python train.py --norm_eps=1e-05 --positions="rope" --rope_base=10000.0 --rope_fraction=1.0 --schedule="wsd" --batch_tokens=[65536, 131072, 262144] --dataset="wikipedia_en"
Each number is 128 + 24 x the weight over the matrix's rms, rounded and kept within 0 to 255. Layers, rows and columns count from 0. Numbers have three digits each.

# gate: layer 4 MLP gate, 1024x384, rms 0.117, rows 119-164, columns 0-95
# up: layer 4 MLP up, 1024x384, rms 0.121, rows 119-164, columns 0-95
# down: layer 4 MLP down (transposed), 1024x384, rms 0.109, rows 119-164, columns 0-95
gate119:106161143135165136114145108103143123166145098139111098141146122148122110131144124113157128115131151085161105102164153124102079132101132114138122143143138174096086094125133121161074117129110177134193111141092152133100147140113139171136129171110141152116106122143132109075134118136120151142
up119:109114106112133172119120144097167107152118132129139105130132144161133092115136117096118116153090138064143102135164144153112113123131112121145125122119126100148177159137123138164106135107084175132132096064147169113113142103134113168107131135136102107155109113153101153120144115130149064149
down119:097087153158137124130153134115091123094128149116138155138119102182133120149116111161164124118122120186119151141107118087092124164123170096130134165128139121152170157136152145121149134151136135139111140158163109112167146122147153117132150112146159119141164145101113114123144144150118134112
gate120:158121100132083120115078165123124126094165116118168128092092142124130100128123120113130130148159145146134130129099152116129131142135109113099118122124148167129124130136132106147123110113092126149153158186133136091131129110136143096121178096150138128157088154078069148138179132102116153155
up120:143103149109109120147094135128132160093120120091132166088121129122152120142118111151162119160116164181124105136139115156129139113125141108133147135142115112172138162169122135126155168120118165114118143123112099180138139130109145133158112150146138122099114145172134126100112141123138139159
down120:103168138129120130133169163128154132101117149136105115135150139131053123113121165090122130103147155128105130140158142178107158163144123191127085128101120083118169154130111179096150119120134104095109092144124110130121154121126112169089101141130098121081118133144134155110135147115115116134
gate121:110170126121080106162124138142113106154102127133158163119132135119117164077111131117076139145121077101152128105103158142122153121154128144141120118165139147120184112081095145055116121079181108066105148111115129101151117139139156164152130165050158127099126081110111099142187141138147159157
up121:124088097132146112089076130119106119104159126110110124117121147142104149159120129151125166131120129134099140123115152144138116140076118097148149128115107099122104114170146102168140142154130138145133132154132148153143126142119106116090143096199144122131110156120152150114080140126130136094
down121:144082116108119136139093103120163170117123071116135121139143150069150124130068155134095150129150174154132125177125094123107125130151129155125163107149107135120140144155129158136118159115160144122093106133101153139091156112086125174144135164098108124119130125092171129085161068127153081075
gate122:085146138167144168121151146117123117103142137177138113115091153154118105125142109122109127135084151167121118120166167151153150107194117200080106123147168130060138143118093136140152137161095137088157176096102169129120129111114137143061155131122091106124109105123120152127147131113171105149
up122:128133148092146098107116093126187166132125096141124150097136116090123141097130133154157145159110126123171126164131123127119096149099087109141131116141100138117155155149152157127076163114142150081111093166108159080137131121134100125154148110108136136127141144162151132148109097130106149146
down122:104122137136135152144104156100130157126176149122113113118183102137125133152120126166131132091126131075088070133111174162121132136139145146146130100134181119134146147125093088106113137128104157080113132125084110119117144114074132177114129117093130134123129098148138168074151162104119140125
gate123:102146152157131093134147133136129081109134152152126093128160129104132125138121117139153145156110078139142168107134131096119142135171115119131155145121122135132183130099129129130156142087104167157116114134141111137158118077119118112131131127100133109144124155136176169096142085122111132141
up123:159113088147161101117114174127150097106130184161108136140099145114147110099131133143109115137112162161123108151111109201100148136119111173139120089123156135136117144105150153114141133166160086115135166127130113148154114106163103108137097137136131117136097140126109166127149064092109081123
down123:128170087116071069122106141120156118120128101118110113134118094133120081098119176147096083098174173114112117151149136130115121136132133123095113129142138083095085141143139109122117153131114104150099118136184126145152192117114138135086100155103165162150119123123108155178105113110175114113
gate124:127146118110141163140133146139148099126135121114107153125079132129075135130113139116114100099177123126113116091144089156143104138152138148118120112123136136159142145123135085144161126092116120134109181140138139171156142126130092136122148110122146192127147136144124102129130159106112158124
up124:126129125108091133109101174101135131132113169172121085071144119106137114112112103144093138133111134088125144137124128125132064107150125125123156153145123179109136123180126152136119114109135101119128110129156107129154129120105095176139186101134169152161131177096093131097168132156109108118
down124:156157114151146117181127130150120141123162115105156159095132129170133136144120157102148111125117114153123146114099159102119136117148151161088143133139135120150129163126092141122144155143156136130151143138143163138096081119158131112129119149157132099114137115135133156125119117131129148143
gate125:137124097129108138070151119145129107118098148124134151172145124146139147131144102129125103126118125154147100110126117122126113125124101110119139129132103085108132140131139123148129162130159129159107128081137096084148128113124096154145115098128110106105103108104127122111117141148144144115
up125:151137156085127100130086117116131139114159111162126108136174136109145120109114121106110120123144122127136147118131114141119137065127118134075143109106115099107099131140118113120163151151097122129144131134164114130120135149144120103153119137164142111117159107108126152103150122086122142168
down125:097130109118159119135164157140165098145105185130133137135078152115107158138119151098105087118103077126111111128110137112161099133097150116153126096159143128140153111104138135153124134144141156123136123087127115116091120139130173152083082132091107146121109128154127099137110129145120129109
gate126:147118120075119096118155142132159132148158171150143109100158088108154140166103151085165152143139129122118156105109100113176134149109116147116136148104146191129149182116127103103114150101114135123160162166176102145146109127132143134165149137117133126101123156148133153106133144165101167117
up126:095102167152097105149071083104078116127105133103153158155139115100086135130170069163116135108119175138171090097143141170132130130074109113107165124119115077124109134125079172155119133171140130121114139120100133119106116102130135151140127161136137160130127140102134120087126145101159143177
down126:097140172126133109124153153137115124114119144085153135121115161161114135105124131125145102129093156143120120149162129131103128111096152148146120125159090114143129119100141149135123113176133099176104137159146155089186121117140096162127160120114110134107161116171126095132129130098137141102
gate127:112114134109094099135156124103182131143102166149130084174117145131127088106091132134137145127132106102115180126104115086144148122106169137152140188114128121139153112133114143122121186137168128111190098151143127125089105140118114167112158165149143133120125128116176087126100153149130128107
up127:151159161099091156159172089132156124149143136154107101185120116108142096129145104140145099128093142104119135113122129119105123130115136171122119168143126180113088129121183159137129173155127119080171108154112122121120132158134128142077137160163104101130152113133136126106106159117130110092
down127:146096106127171096154125104151116116105117144115107132113140139135105138123126070105093131143119165126167082135171100123078159145147150136133103123078134123130145162135121170131132114154129163161114174128137167111112151139148123157138133144115156136149137123163130113139164134097121119170
gate128:134132119149135099120131136146099115121174126119124171072174124166115137095123134135127131134173134138116125139145120119114144120141127106087122119131124112112129146122109082129154138131112107124177136122130095179142140162153135139157101120131126088101098119129144149143155121127147147161
up128:121193113151112135155113089117076145143111134099103108133139135155150098145101163116129122145126116131083151152112100165133124123142135106119153158115128107102113099114100179123087116138106099182120086119107165119128127116138121148121142127117144129127142128131113147122106125113117140124
down128:096080128140117109112145128126093136152192137127146131149119076122131167149131109131118151118128156136164137119128140148133142157157107143130150102090138122143146200119138076171185141107110105098130142157112131123125124100157137127133106065121125075131121163121108122118170108137152130167
gate129:164141128117135129116166101117134153122178138149140135095141091132126088141090097092120113121122127093144138140084073102173135136126087152184124125113092154135132143131119111142115163111131170132158085105121096125150124113115053087122156127151162114115081145163110153099071142180104118114
up129:117190123123158135111128136109088092127049188129114158147142182112124136111083132138156135149105132144057078076165145059103109128148137135134117143126125095115116107099124136128132096144162069133114117137115094136073080142146128144126136125111124143127106055081128139174088085103134107138
down129:108109132113133148149063159122166118167150139170126136172156117127099127132127158147118165153160149124113098180132157094121110111138118092085117122148111098158141160101108073154135113088119150124099185181144167062078119100107107132156054142116156108084119103082140160114143115108128118181
gate130:152157099155113061088138161132126139133143159147113161150120118096136131149112109095101131116123152129155128140102152104161113140107129156167157130102154126112125144069175163085134145097122134097112128152153135137166083104118107123154178122155097103129156116148130124123131096074121113124
up130:133142124109155054065114133132086117157136139123147114178161151098133172178135123121085095158168139117104123099155137152117108161137087095179139137105117133107115143151134144115076097100127134091129106124096111126117142104113138132117133099145171153144132111128135116151114132109154106115
down130:134082127119116156137136145160109153124195146138064135138146098091117161076120114148114152133127113135126164137096087142156117148079109152140119129149140130105137092170149115102137135177164185091074120141125082147138154112150151135142104127133120134159166115154149108145138162070150121120
gate131:106103116079125148107120134124096130114120106114108141118138148122087171177129173147112151178095154162128098160122128102118126166134126104107137100097161152074167120131140118117136109160134156084172080144055143142121147099124138077174138136134089138113142124161120157124155186120112099126
up131:112090096151086122137131121116153113104095156164119113131121112119145096142122095120133119121092155134133091157137151163129142093105138122176132139149126124161145159118108088086110163122113088165127119117136144128161061164127157166113068116119143130123088108166116133134140175133171114117
down131:108134162122140136108110105131118154108113093152134128095136148164130125148137167129122146145119098122113177125111161079115174155127119126112125131129128094127120120125140125085128140099134160101156108148091125115144136115145129077171123146121108157131125139127139140110146126114114136118
gate132:116175142099110199121162143094126141122091137151112112125109141112154087181160124129110160147160115141078147130134185169134140101143137146109162092128113133146166132142147157089120118142154113133156157077131097112180161118107131124144146121142137124113123109147147121142106148121134131103
up132:129155128128139157164121100130113126131140150086110144117108151120128123164157124142121145150155128109117149146149135141142134150133116114114150132136133165108139120159144124127108120128106098103158156152104119112153106093111149098129132131114139166141123129125134122126130144156089146118
down132:156109084149126074155096127115099128139146125149151141092122114119123138118097149149142117093121122114145103141102113118131160119134120125123073163126093173138134153150117111163130144118112133165101131162096163146079147132133173164138123130135153134121164128116117132122135178142133105126
gate133:131139079115107125132124120131122089103158096096106133083191124075103096073173146106124166104125077116152071106111162124128153113112134114148136165162109116097122167140113146111143143180119112132111103102109110091103099113152121118112159092127099161159153136110160134151124108083098134123
up133:163108130117107150081133129134131116125159123152158128092119124147147121082081132117119143142167142133172105142121114128155133143148112125138146125111157118146049114114127086129144156108124157146131136131135125122132171102105126155094124131132168167106145133113137140085127126115096104128
down133:125149141138109166092155124137141089108117101138061128125123164114172176141101078158170133131094147086125141136116117150137101122072135107112097119114125144130097150117092116162149131142135151104181157114156133127172083112152149123139150102139153110170127168114133090102145107094111085140
gate134:133141132129158080118147136121154100127055110134120108129135153159099150143114136155120106111117093152115125095128148161136123151090142154140111161157115115103071085086153172144080145114085076129120138116061116095074107103140154127138116115111148169145161111134150135113062139118147066097
up134:101152110083155150162201092151159103157059117143095104133143124165139095169083139119121099103103209146148082071116046102087145104142097175163135163074106115142134097105165185127100179102084137127170155147097116148104153042098155141119108100128163173115109156166204138099136196119154087116
down134:152126156122133133086108155112125134131085092114153179091145183143094131155137114141109144107120068157169126153160149143139162115143117114141151150119156138125107151081120126117125150134113137155137083152162151138138159125116121102132133150134134176107149113145106148151135106114143127100
gate135:127146104137157124140131118142174159130132135102123120144122094131073136128105132102121109143117126108154127124110133163135118143117109123149108100130134098186100123129128149110130157120090087106150135115136160122120137117151141117136103123138119114140105109138120128121138168131148129123
up135:072148120154152122113153152109166144127136125117134129141154123091083154135116120094123123139120113153124134093158107116176149161141120117159113113120129106160111105133122121150109147112098149115133162143115124133140131119130128150144118133125105130126119107142106142132112149113136124123
down135:130101124125125150093128127120094139118171150123141135107139131104155086169169141142064123116114144122117135162149136125138090146181123134151133135103106163121156130175127094135146144150139130125132116146129130107142114135144130132117129130131136134101130132148105129146120111134150126148
gate136:168143128128123136156129153137123074114123169163158112114128125152125148093126181142118150107154130118122145125149142118122131142107139129110081104163141145104169107096152120158092164129112148097107161118159123130156130130110127088125133157135161113140062102107122110139136113152132147165
up136:133126115118109127111126137121155163108117071120091148148115109120109130132149070124117113158129145125104133121104105161139106125125131152147155116092127120158090122140097140106155105125141084152138106131106126134128135126134136160123120082106120127124156147148121158118118145136111117108
down136:101156151129153111149124147091104154080055136112140114116110132135108113096125116119149138114149138148150122105162137155143109132085128157136062113130115099137114129142155149128114154111158109122144125153091091125154126117092136144154140131134169100137097148151144148106119141124123125122
gate137:093172122160143130139180139115099130130135137119137088097126157110139104101178130106126122147125141117137154124161124093113124139127142107116117100077133117167158106098115123140112186138111150183111146129158185045127125110121124107148120170160131170131154174131155119179122104128132147106
up137:117137114142109154082173108108094140106101138082114096112107125155128113063146179115127080121134127105115149108146119159118142137139145111086133096116142120139157144130137135131104142196140120142146113133144152098105140116137135185132167146125142090143113136161133174085107109088155072131
down137:157097108126118122083152105121098128123119089138132148153123141116117150130135112126140173137113129112134090134128151100134114153125096123092121113130104123129101128120142086141130150105169141086079155144150149159104136135133116138161136089115181147178127121122077080154110125131183124104
gate138:147107106136161142143119095142115140132163140144130122130147098120134147136112112125136175114145098116112156117092158103126201108099142134129116141122132161096084106099111100158148145135141119150104168148106107154141099157164158088146125125125166124136127174102110138124140154102120160102
up138:131148120090130088109172116170138121134116136129153123160157109149119122128158135123133182110110101103147166056106100117123141104091106139106167125125113127114119144140150144119132132102137093148100106089105131081132156089107114105153095157124124146143101133157109120124123145150158148080
down138:167106172116116121118134120104149126110119125112119168140182173140136139100133146129120121136163168098121139145136122143113188119120139130132140103177114161164153120115185121133107173145104100151114162127100095101147144176172123142133101110119090147157089151136132187157077117097117096160
gate139:152133135106129122156133109136094170150161137177139146043163105122131110124110141125122140147130121176138122122145120142133148100099143118140131122143175119089114137111120073175121102081121122096128140159135121122122121144131133086158141102098104167160104131127084125166111157115127092138
up139:079118125155153158154093121116129100134108108152109150136151134126106165141139140136110137124146090109119126126120153169118125134176130092142146123125114149148145134093123113115123115129122135108145135097125108126123162120090121118127088148070143130158111135111131147153143136152159147157
down139:151103144132144151163111146115149149166157156132171078112125126140150128153114106075120128133135092121142125093142154098135140151077114134136094127128116145090122131106105083176134093060109132104137136128099130105111103137100151138088175139111142131140118137125090154130112157115157139130
gate140:158131119114183114130117113143117115111172141115116131108133159107121113105148122148143130165116138145141134130118111137078137098126126103143132113120079117091125164151119097132101107138133132137108125117158038146140117104127129104143149127134137135122142136185126110143163133107126107118
up140:119134114120130106120083141173116137138147125136132149148142128143144136087130109152135137155157124128158126154158164066177133131093119114161093133118156062156100135128130137097133112128141158156100161141102150105108130151157108144110134192107124127166113103072117122150126089136135159125
down140:128125173154091120135152156100166117122140098139106121119098142154099139147113139131116120112093141098109126099112104189093143113119118163078132120129056164140145113123126122138097134117151125121099123113119101109086073104109141129140132129104125160127153121155133113108103118105117128153
gate141:143136133128124093153159159116124106168110107101115095125111161130096117147132114122151168166117145151132121133106117133147143134089151162093153167131121158153128089131131122120078156142112117111133132112185147125105128116172106151159127141115112179059146109131116123092094195093131145134
up141:138096120161115148135109164176116131120150134117135128139108124142119127102096110161192166141157123110139157097120159079086163145183132161160073113153152129093133127143088108134162141137144117151116136128139139067133124157112080144150167092117132113148157117099175123127122112147165179141
down141:168137142116112132165167084111100124149129158111131147093134145127133150187130118130090129057135142104120145126125129151126136126090119143147170139111110145152102102146118159098162088143103138159123125110121125139159120127124167171151099114127129145127129097143113148151135164106110116136
gate142:134130155094145095135143125084139094156140111156126146114131114113122170118149143087159136133103138117085116114164088114177137147096141135127153132126159130176144133114150144151157126143137146126140140148159125106123110127122133143152131123120130094150139121180120161138186115140115179161
up142:141142114171153126102135131139136148135115121095117125121104127169165071131113110141122136130132120160190127117094164142093098122156078118119130112133101106098117121091100087136094131146097156136101132146099137166151162117109102116101119156144120141098142122093125106112130148137144063114
down142:189122144137112144142172149093135128140152104128077124080099127185166106102153072147117159079116096120142159113147151133116134113127104129169132129156170143147144191112103113155100139129121128137124157121144183120154080135138148138134154119115127168157109115155115140176136168152156138190
gate143:130168128149094134127084077124061077125091120148172093128139135100133129111122160091131050109140102130138158135120121137112146122155100133087133125160139111166130158115135134138067144138144098148124147125112140105173148147153099122099132155110148111104125149199131095113123076161156132190
up143:151149098147121130137133162111167113105148119132081150098114152091126118142117095178112133113124154128149122115126106149103163150172065145131156097143136106126138125095109135116114114122146138131138159127119111162109153164120134157145125135076146074171138078103092137138113102102178109112
down143:172136130102150098119143157140125133117130105151122098112171137134102139152118120139110106105116170118122077133114103087138076144095150141111072176124148129134109098116147135172122143149116128128087124112105116111082146129133158163106137153162125138151142127089164152144137199133127112165
gate144:130123130118150126108110066146150159097135132128180102155091137097141148105118135151165137158150124086138125163094129109116155098170110151078098118158137090107097131089109119146102145140111129129172113109111135137159113118113139125135128162144113139145038125132145129099090137162141121111
up144:127125095089157178075115082130141145103149107090144111163057095135162126095145140165138153086114129094137131141154148087144164102142131136109081087121154104157106162153111117117115142167140091127177138114128122157149116104115136138116096097150120111096125140112107131139127157119185132111
down144:148115129142098055124140165108128112130121110154107122114151153135122136153101135078136102140148120141147103115131139161112095145080133106121124159136127151115131149152114125127109135146103151127102118123119140121099126125146131162131141142101140143123136099158154122103135089135127143145
gate145:144069116106132134120138113129108108148144114064078114159192117150115120097094094150081137166071102125129137099150146105134093129108132143180125148100147103101153099110153208113126130145128163130092151148124138123152108140118131150136121124108113107097130108092183101140101158104100100152
up145:059136119123153133177130122143123110089093184100092134146160092131082109139130088092117147081150158118122127095137167107132146087133145192143102122168108166082116105128165131122153161149118168157139140104151118150096123088157149162148071116111105148125176126120131165135172129137147106133
down145:137100123135139138148108129128148106139145109110132106147143155110122108110145109158126138146112150138100177154085126149130113132154169165131133150131145095156116142128167139143122163114111172129133121130139110101168146123174123150144154089087173107075116108113180146115110159104106116154
gate146:163136100159122137146128047149093155106128148143144077119101107154095147170146125159123093124129104124129125090120108133116108106148108119110140106139156143053183156105126131110077154135107132124157099105129106139098159106125134172123138099132138114139099162113152082113126151113083160117
up146:132118108155143084106157139125105115092132128138149180086147130108149111135088120097138175135129138128103117156130128100120109114138155125158093070132134097073106129167084129137112114139079130123106113137179107150115142140097095136093097086141136124151101149159129148132119150097095123092
down146:138151178129127133099137154157130118117125138156145109146148114102096087105154094144097142125099126146109153134160127168083126112116127091132103153165121123154118108081129134159114155090125116099115195167105121127148154109135132125173087115099106128112110115117122193126150092147154182157
gate147:110135149098122133156159119122124147160146090147119139123068153166104156128119136122142159111103125095124128142155161090150145105138157092109110082116100122090079117158134132129118173159147145131154067118135131139176115169156144131151087115169121077140140145160121121154148167114121082096
up147:165131149073118119118132090176165146124080116107135100092112159149089167141123132145138175159070158106123147074148143088136112111146125126132140122125151123129106127135147122122153105120155182108130115160176177150162174151103139121101097148139133115126162154121098124158139132089117122129
down147:104124122139150140089127158097122160165168108105113181161106105101157105136085127147141113145118127110133135144077133162127121092138139127136121149122099151102129129147109073145133125152138124142091147102141169145120121163147081114107168131131109112122121114093143120071098132113135059142
gate148:121120149123096128139147152159112151121135159159157100091111150177114122140162146157112152110110130102094134102123113097131119113086136177097141145126114134172129163122170129137089118172124124142097166105144152124144117172121136130184114144104164148114138120101130134120125140148141150136
up148:175133119110083139097138130162109133169070109128146163149144138173092091117116160136117117145116128129112124145120130147134145140107141135142132139112129146150152178097148141132164124131117132106150150101135151122162121152119146144107089130198127137109138105147131105102127139130131125123
down148:131159118129133097152130126141155099117121145140132149144149146123156175136134125109098107103172143101173107113139108100161120142102126130081121122129141126136103068166124164148114148118136155143128144141174132125099148155150116130144157091125136126128143148151128126121123138125136110154
gate149:159135155165125131131164112126152104143150143132113109158076175121120107134161115116088143139161115126093174161096112117132144155153124143103093106131132135141144117101119129144114142153097124137146149106098129124130142115125171094100138140109121108102105129107147094091105102116144094082
up149:108156110109136106112132075145145120106144150121140163102160173108141146101094174167165098134088160106138134116120133093128141138154123094132114160107130129064133117101122119161158127144149121119084084174166146130155118191140135112162119122106153140125133144113112153139123154129125128125
down149:130126143158119086147124175137122130152118102082157132138074146087108136142128087091091112142135159140107114181161115118090139142134091120150142099120136083125073165141139149097156134146139151110116170104131096106135092114143116107155131098124132125151127110130122122140146111133150169138
gate150:138122129129123129102121145162130189151147148138139119155084130137192114084139128147087149139136180107114136082080161124162108116140116116174114127116095087189116112141149115135134150120134096085115107137113115128127139120099107123116128142119121139164131135130110143105120153131128127123
up150:161144131161143115116111126139167117093097113149118163128084090146119156130097146156110125151210136141112139149149133158149115116109182099122102129130144111131110148115129122126152127151120105082160112159122145161143095104101135104079153134103143094134146109132115130135126135138101079149
down150:104137173122101115146135085168136113153145156109129098137156132153107143163153137123140102070125152126128137152103114126162130129109143130123154117106168134086147115162070164163153101131089118136153127151212086101144161150117094106135164125139130080137159103159149109100121172176157150161
gate151:118154122148130131141150127132096097122133134097108122167173128146113171168182151105131127081142088133131158101119142082142100113101101150112141135107113133128149068091135096150119174131181142084119131162138114129126138158138164131100157112134162160153131124157125119103086134098170140124
up151:151110102118116103108122111142147124144102137161125148109150105140134119122097116131117147152061137136111135077153148138130150129130169102137123188147151119107097167130134154119133101120086136146141115109109140136097129142111115101157135174131135127138135118071128148150130134122090146166
down151:130142121100151129161146126058125117139156151104126110163167145116139143111198133114172142101109145118104126117128125109072122152134125138115143155174075105078111129099091094101106134169098123128086107141154103157136123150134086118081123109115175135120130093097120167100142116136134109124
gate152:118125106145126160132179145117091107101131105136124110139136146137106122101147071175113113157120149115095143148094136160154171151118165128115100099142129169130135152156116117093103131171172121131166131128135143102133154109107121112092145114119125098161099122085140154120112165131130158094
up152:090178134107097167087131160136134128160108121144092139140103136125100090132170131151142165106106114139129132136171123126097116131127155140151131118120118151078108104111155155121125133078099136136127062118123134111111158117113116114123147156135128108161153077133116104139142150107125100149
down152:112100125136169140142149129149147168122151126135173113131118102125119137116068086123129153145110123111130129106138123123112149160156117117127083141092120131161153084136112110158145128188167109123159174165141148088145137107125132122105179162140136077113118100142099131147117128133120154126
gate153:136087135138115114146144127145121097121148128140100133128116108146119114134092128183121132126136090094112137127146172079181109127138103137117120135105114145109160113143138144137174120122154143130137124155178129168145135113134145094125107095121113112130104160110156119097139144117141152134
up153:100136121116113132141151150129096121134132127167108132125110119109097122159109114131156115118135111126118076101115145127131147153127090134132119120135106154127147135117126152098135167153128141150106139137159132145122094118129149141122136126144126122130127126148129112122134134119123139133
down153:116153143158131141131134128111130116138124109108150140137153118090119126088094094095093137120193160149161138146142092082143130097126134152107113105123174133155153137134133112108137117146160136162147099136100140102134159144129141136137154173118112170141129094153160155086150160148129109179
gate154:120107088179155160096119146125168154113124144144081174145125144124160134178131136140088146165152130129162141140098118176161095121126122127100170115112114095108136134116088119129154114133138121142160146106153105151091104130128119104110131142148108107123117129112144143161158147151170095097
up154:106155141064107078165125113106122111139157135114175109111128107149119131113181161129122082142118109129136112098145193112078136128127085150147119172149151131158117140130129167116122154175118123125103150141145161120148102125114098145139118133137136103099139116111134100145074124137121168142
down154:153068108128129178104151152113164120124095165136116185150127154167130135152117109120075150131140159129141131166120108111166109122114133135085126092152105127140138109132098112126130091117143094148131159124121089123106074096151158117101148129127089131125099119118157127126103133138135106086
gate155:091117147181103089152131127142109115148142107140140111168096108098152140140091135112067150108123119120122113189123106174112153158091084143104176113107117129135109174161128142147127164149163144130123089159100143164116113103123107146156129138088120132145094138145133183109116123143153121140
up155:106118167094126103146139146157165126087124151084122121133137115155130088104130126182124091100158148154091115119109142127088152152102123151124128110166144118163168139146125139104167126120099116131130104085145151127138105164124134106123094127169138155133092119117148119124109098134152114092
down155:113106097122099095149115092136152137137121119191130175142152091116093088123144109143112113137146171166145100174105132114131110142147097109141135082133174142134151130097115084166147120145078144120169136104134137104113137060154116117108108091097151109132120165106157126144139148089152138153
gate156:129156167121117149096125140152152105155114090134109142156100150109154133165133114116130124088119147102141170111122168104145149153155151128169097132117137130120135100080102104134073103125117139145132127175122151103114092128101090154144119091113114166088148088131156143093129139114094078141
up156:097144123109151114146179100120114143080088157128165133111158094130136101133131168106145124164101138122129147167129122126140114121078122117120095139143138106117102149140145125145171152133096127123151158137146105109179135106118139148141124119163151116111132160134112135124129082139113128140
down156:179109178112119148089129152123164134129119097099141125114133141084153104128144116136107108128137138135096115099117138135157190157160139095150140102125159120138114115137104129105087108149100128143122117111122175121157121151160096109134099088144124105133160095142147127093127128126088145125
gate157:087147157119134125106137111150159121137148130126101104094145092123119132119092106108173157142118171102152114125081106162133125113142146118114145157102108178123165194167146132125085105128082105176104107112122148151135124105088127177127136112108123126128141112152147110098121130106158112136
up157:172171132139140159142142131158106145129137121174135117147071110121111156125104157125090152154140135132146125122121112130168151127110128120100140108147066113145113128133126166100138125124100130139129140144136163140075144114109144145106132130102152138120123127160128159116122138155154120124
down157:107100127150098108108092122072128136127121160122087145139129103107149111111136102145128140130138178116129134132106152160099128129122126144118104109127152119151116077150122142132130115129139130097117165105130147095151143145136110138172103123177128108108108139108135131134109092129127159155
gate158:105126124161130118156136114114113167127128129108112120103134119122137109100141138130138117123111101143101124153139106154114158133090132131083119134104126158134101135143147094107120127158077124116098117131104133104131114132153061124143165135139159131120105139168103172121136145144114118137
up158:108108102115082084131128146132146123133128174123120157118157092131127118135130143101095105137103114123113147112125094124145121072115114126130135129120128126135117157127142133155107148118119143117098125122110104110121140114139098093119149106128112158154127139142123137108155168146169138143
down158:139127128124128133100129103150115130099113092159160124131117152088101134121125112160150162143112137131142104105121158119123117140104150152149171153133124098138135110108132115114109145150105149131165139160152153161148111120090146143154141123092125116116127126106102136125137108128142098115
gate159:091111098134088132117134145152096115127103151137112108108099120127158106162111141126172141117139125090117115147175125110122109091119139128126142126114094121131155162116098135133074139087136094127106079111160105154109142123095101170091109148168151136126127120132148113164088111168099143159
up159:140121164121088104100112103120098145169152134115167141126149152135108148093160118172131108116098129188155123161116132168126096101124080118108113156116121178134135148102128111079141107160114174105145138116118116131162107130106068109121075116119138156112117114134147113117115144062178108113
down159:126115122113124137083070101144117116121159125103154134102133103132138155147128159137148105159161118111090114160097112103119093142129110153114156189094117158172120102148176105100117091091120140096109110166148124129090122087124103106110104107120116199104155106142094106144115132082130125108
gate160:103109144092145101105129108123111103137133148144168157121131134116121169149150146129122150143107153136153135145128144138116128126109128132055099105127069126160134132142108120132133097125117122112142139114117095091129151103107152144166124085118105125156074138109120131154145158105128107141
up160:168096116170144116114111121111113114141136166182108137124121118122129169108090119147112109124145147109154106164088119123117157147110128108098119106153103186147159142134141114126135135138141119136174096165146102114095143118154167143110127125129143136166085121118135133124118074125155123132
down160:172178097160123105121152139110172154087111129140136111121102133099145139106117118138091126141129145124148146106097103105094161114107110133164152113087154094133138108152130115151112099094118161148125127126130160151130124165119100082112137118130143141149160088137148152118119166155134080133
gate161:134112106081132128131108138116119120116124134104162129116081107077123123129150094118119135155151158144151162109141118179084124143158120160135100098139108137153136126098110148152101177095155096136102156077130136148071097109106166144128137118133177107136129124111126098161180102114102166130
up161:129135171165143128136088150111092129144138160167128154116123126093127110164130140131106165119137142110098118129116121075183133149150142110143141170134145118110132098129116131155118128122101144136177099138129153172101188118089125146126104115146140145127098140138106097116148139110134090110
down161:154101104129124136138138116120109188099141115123114138091147091122141146128113074160149096175145131153129140108147124165177079155133128133123120101130098101126145125125106126167111108140137122126117148111090087134065097135122118153157174152134110133125149149178083140134127154132107171159
gate162:119145116110164122086117159114104137154127126110172101150100129112150108090140129127097139076109132169130155116161135129083080167142114099121138129151110123155120116152123100140105097194125176125155103097123134146098094176113148153118094147145105103131132111118166100153136097118103120135
up162:134133104134176121137102134105111165148127139157112083142093162111139125077152180163130126129125145115147130103125142143084126138114114132121123111145113128114105106174113127103087106117087135124165114070104135165052085188099117129117176164126128092161124132096130165131132141082126136139
down162:128108133101107135128131120156119118119111148081115142090151117122101144141130125142142098151155113096136146119102089119123156115099155145115131143101102140114092123125120133148144139122100097115105103157140136111171139082090137125120124122107129131090142143142143121118089108152123165099
gate163:118141101165123133175157108123112120125119136166141096122128079150153111103137137143108133139128163130187124129106116112132133147119114087132111140096118142155143102125168117117050147118076101104146109133128151117119129140142126147165144123122128142116146174141088119129139154135107141080
up163:133112122109135127146104181112130115129155160144167129138137105096158143120126133115114117114135082118106126130149143138090140160140090094139136153094123145184141118128145120119149075106115157112139112126141106131137128133170131126133119100135151117129131131115128123141172131142130166135
down163:116134133117189129122138164107133108110065111142137127139126192115100108142148118106139125106125082146128128119168175143118151123111126113146110154153171079115127139162115140130092112096130076103108152169146121134142084160119095127166120116110104113075105121169108118126123104172171148119
gate164:176100101129106121115135120086106129130134155143136125104157151124084108131100166120138114164138159127113175118107152135139126128123103127125105140133120168137115079148105159111116142098175089165101153152137104126154142129128145128114110128129140123108102140111098127121125150119124172123
up164:137119125092161145130160154102158100135137145108152126115119121115167134088133145110140191078075123101109104126108133101090123137146124102107105110118167106141146167113133099138152104105130153074135131163130156167127135132117137146139123129126144073103120104126110121133146129143149110092
down164:138130151096125126089134135109145139154150193115113113152144108114126082152141127081123140116142104147124158086127121099177095117096101162074121085134139165179104121079124108171119122105137149083137131147127123134112127119123141141159160115169127161104112151152129159142166141087182143134